{"num_hidden_layers": 14, "hidden_size": 96, "num_attention_heads": 4, "num_key_value_heads": 4, "head_dim": 32, "intermediate_size": 576, "vocab_size": 8192, "hidden_act": "tanh_gelu", "norm": "layernorm", "norm_place": "pre", "norm_eps": 1e-05, "positions": "learned", "qk_norm": false, "attn_scale": 0.177, "bias": "all", "tie_word_embeddings": false, "parallel_block": false, "init": "trunc", "init_std_qkv": 0.0414, "init_std_o": 0.0, "init_std_up": 0.0414, "init_std_down": 0.0, "optimizer": "soap_variant", "learning_rate": 0.00584, "beta1": 0.95, "beta2": 0.98, "weight_decay": 0.035, "lr_head": 0.00915, "max_grad_norm": 2.0, "warmup_steps": 200, "schedule": "wsd", "decay_fraction": 0.899, "decay_shape": "pow", "final_lr_fraction": 0.0, "batch_tokens": [16384, 32768, 65536], "max_seq_len": 256, "doc_mask": false, "train_tokens": 114700000, "max_steps": 3710, "dataset": "wikipedia_en"}
Each number is 128 + 24 x the weight over its row's rms, rounded and kept within 0 to 255. Layers, rows and columns count from 0. Numbers have three digits each. The size before them is the row's rms in percent of the matrix's.

# layer 5 attention key, 128x96, rms 0.182, rows 86-95, columns 0-95
143:126130118146116099088125112159108149134116161135116116104167122130134107169113128135090148105106138139132143093170133127092118133124134105089123142123124176098154136140185122134103173082109078181122092126145105134135095140149113161140100134084141125143087156099086115148145132151152111143
086:147184080139095128147097143115116124140128159140160119117124181116152138141125118127162150155146154136144135132125174158124183154143192130126091114126177108126123108119129126137129110131164141114131122143093116113158128101081146213153122126114153142135144140112133115120115113165117119109
094:123118132120106136100069103115143142160155127107055114190141138131093161140125164136142111149119141138111124134118160145138157118093155128124117102112134126129118124150078117116182130121125146103124134129104146116117088110157180136094123121118133169177145158095099130091163139099136119127
101:147115182115137136147098130103107121169095124110138131145154131157075070097148141116178129130134129122174131172113080118099107133136139102160140099120190109118118121141126146139079109150126126130132159150165109102126141124117159122164094124122110131180157107117158152137137129133126149110
098:166142112115137133133143136149138092094091152148115125103106145108105129146140164112118154087107092104115155146156123172077149118110124093103137134098130146102124117171167103111122163109158128097108133162134118155094138116124096075183143152102071111132107116159120147106141128129153124126
114:098140112115095143136175149095174101156126162150123119098147121097142116175111071148129100118111179128129119086165106110101135103130142127104120145144111156171151143116152110155150130131138134119124087142107135116123110158085155144136138125087158107145130163087109131157145104163156112147
100:134125145144141125133130130114200148144084147124119110131124131140124117128134112157104136097134169121128163096170122188101143127140134104122158089150181118084142119113128128149121124133178087196102084112106101120146091107127140157115122139147130113100111158135140172146154123150121132133
091:109133125136117143106136166120155117084148130117138135132131237140160116127145117117131096146117146119134154118129142091139157163129103137135107106136140166164149117138110135181096127117107113101173147100096098104156111140103166134140122135147117158129132104092131144094095098138120118089
114:110122150106135113137154149151116104132119108123140136196105136139121150129157104139154104129142127115144114110115158089183199119105127164139097156134102131160103150093092128129159100143141114139123156131176188117163118121132107159080119120153132158096150121145108125092123129124101144148
092:136129081098091073111168096149151138155132119152164123122141171104124106118147100112110109141100139124131127103127139163110115075146125102121118137184107128191141102116159174107138142084151125100130094120160154135107123164107152144140136122137095158119108093130116136111111148124128090133
# layer 5 attention query, 128x96, rms 0.186, rows 87-95, columns 0-95
082:124114135128127141131112086077071150139083112121098100117113143123064100160107129195129122116131148144117167137111122088092129150115123088125154086096134135121119091096117108111111132179104108138131094092120119123115153108141120156138095138167102122099119125129142122165141134131151109123
098:138099114157099153141143084105103135121126155122123140121131162187184145134156111154124146134137106168135156115117141108144122115115120136129107184174135137098091109195147152146125123123122128144164114133101119163144118148114135174154119144173150137125152088176149133114138143104154111152
108:128144129130090081156121127145147166120125112138129156121112167131127066159098102155118160126089132105109135094127141124108136144157116134121180159127080138098147190172132153146162132110117139130120072096124124141097147136161147135173129145130126136112158123163140134084118092123117123116
088:097153167095164138136136133137111189135117127086182119138145137083123139115147157089119126126111096158087144107143102114130150132147146122091122081109118115155123121129148168108137137118112102178147126145122135174115139160092102138101114136117123140114107132148090120129079119159125179100
109:120146121155170136080131134114136113152127136157130127119146160114095096090146132157128124145120131114125131135103114114120112106091196150150128119107133136166111105061170107068134113113111110122108153179086122134151093081144119109120107145160106112129125106106132125122158140124141091088
107:123125132126153148127094145124134104165111164134066145158143131117109104146156162114135134139098175186167128103101133153111137135123126163108102133167155118155131142065148105103150143112107133128122134148141080117160069136148099124086109148110122132142107152128139119161104099124109135100
083:080116144178110117083123115102094100161121143138109140101120124097132098164101157089186108155160119127105076121129158144116133128138137140169157143129154139105123100119124156134142134142145120133154138088139126143135137076111102122159179103145139149101092089117157146121122128132142170122
101:129137111130102123148123122081151103122142139129144176149123154147157128119156160122153131150135095119113134141172138139143104149152154127149173150133148153146155126163147118155107119180109142124135145108189153166140148148168151137216122117154120179144137096111127115137146160131115135129
095:112187119112189133134209147108140117121112119154129166110104143112139133143157099160147099120118109147138113135120096130129119128121139142131154126092089113167132118124143133144110126129133144143122127124139113151163152118114108103096126141154186112213106146166118152131128129154086132115
# layer 5 attention value, 128x96, rms 0.232, rows 64-68, columns 0-95
110:115155133126143109109157072139096156158137089152144138120105123105120134149148126086159092118104126119105141135114127132141103154143093155125118136162131089166099161144154088129132100098117115158123110128121128156140110129117164064144102141105138101131119130112124076111186114111065129140
109:164152136101126136168174151083121120108152115124105129090162178130112131114152110172094105187177182116125140139149155155127129107088136123122102116157156107127100090111107112111149146132096131146141170119149117133149130110149128107161146142155129139151130150131130144110136139162183131120
102:134092189119127135114102079129132146168120139152157122132131171117118083109111100100132158168107161130116126099125124159127127182161103125140119129126113129098104141124141154110104098110135124091081158128108132089153084113100134154101132082161177163129129139134117136147095105129137132142
103:140153135079148111147102108110120114134143117133149115110132139103191120085135122089117126124098120138101138105129176171131157160133128067111113120117119146114151117106113101147134132123118149113149126131144102133114087154133116143138144134198090084151141123158112130135157107069137171089
096:099082137149125122144160111119093129139136101102129136128165138152122139153191139107112143112131157156132102124142134112085139139112171116174112128150173145162105108138135125132130099108117120137145157141137109091170107103155080141107152169117129166142142129105118127140199108084131141096
# layer 5 attention output (transposed), 128x96, rms 0.207, rows 64-68, columns 0-95
101:141129146109137125090142130100110138154112170153124124098100141131105079131151095136123119161095139126148085116126117110134131142151139163130112099083086152134102104117130179100115101138145141087123099154134169171137143105117094116153111100104112178177103117123108142094153085149141134144
099:165121114110147104135155125131179142126137086121130117141149098099105168129152124134105145122102135153105160145151118109110117150148087117114139137125180101131132153174159156147128129138143176106143121098085105112127139170111071105142156146098103138115105128117120134151132147153118152052
098:142111165127103090156138140143127132140146124134130165152117102098152087096118102124110157131197123122110121163158157114103136147131129137078114115136138138127126113073140119121146150085131098168126151158117157153114191131140134148068112139111116135101130103098136105142157164155106113149
103:136142117095109188159128103117135119104150134119131150147115119114113156140174154171173126125069128124139178105121129124118098140105105096148099115084146135118131099085123156106132146094115142117149120134142095117112165125146131113089147122127106119099105118108097091085135139160092102176
087:155092118127156099149196146088143103087111130113139173112059113135147133128146153134120111108140133098143101148120103170133108109170092110124144145131120124151127100136104131157147125084150141110108120131095106180090123168080146105112127126113133139112126127147137143148127134135142102080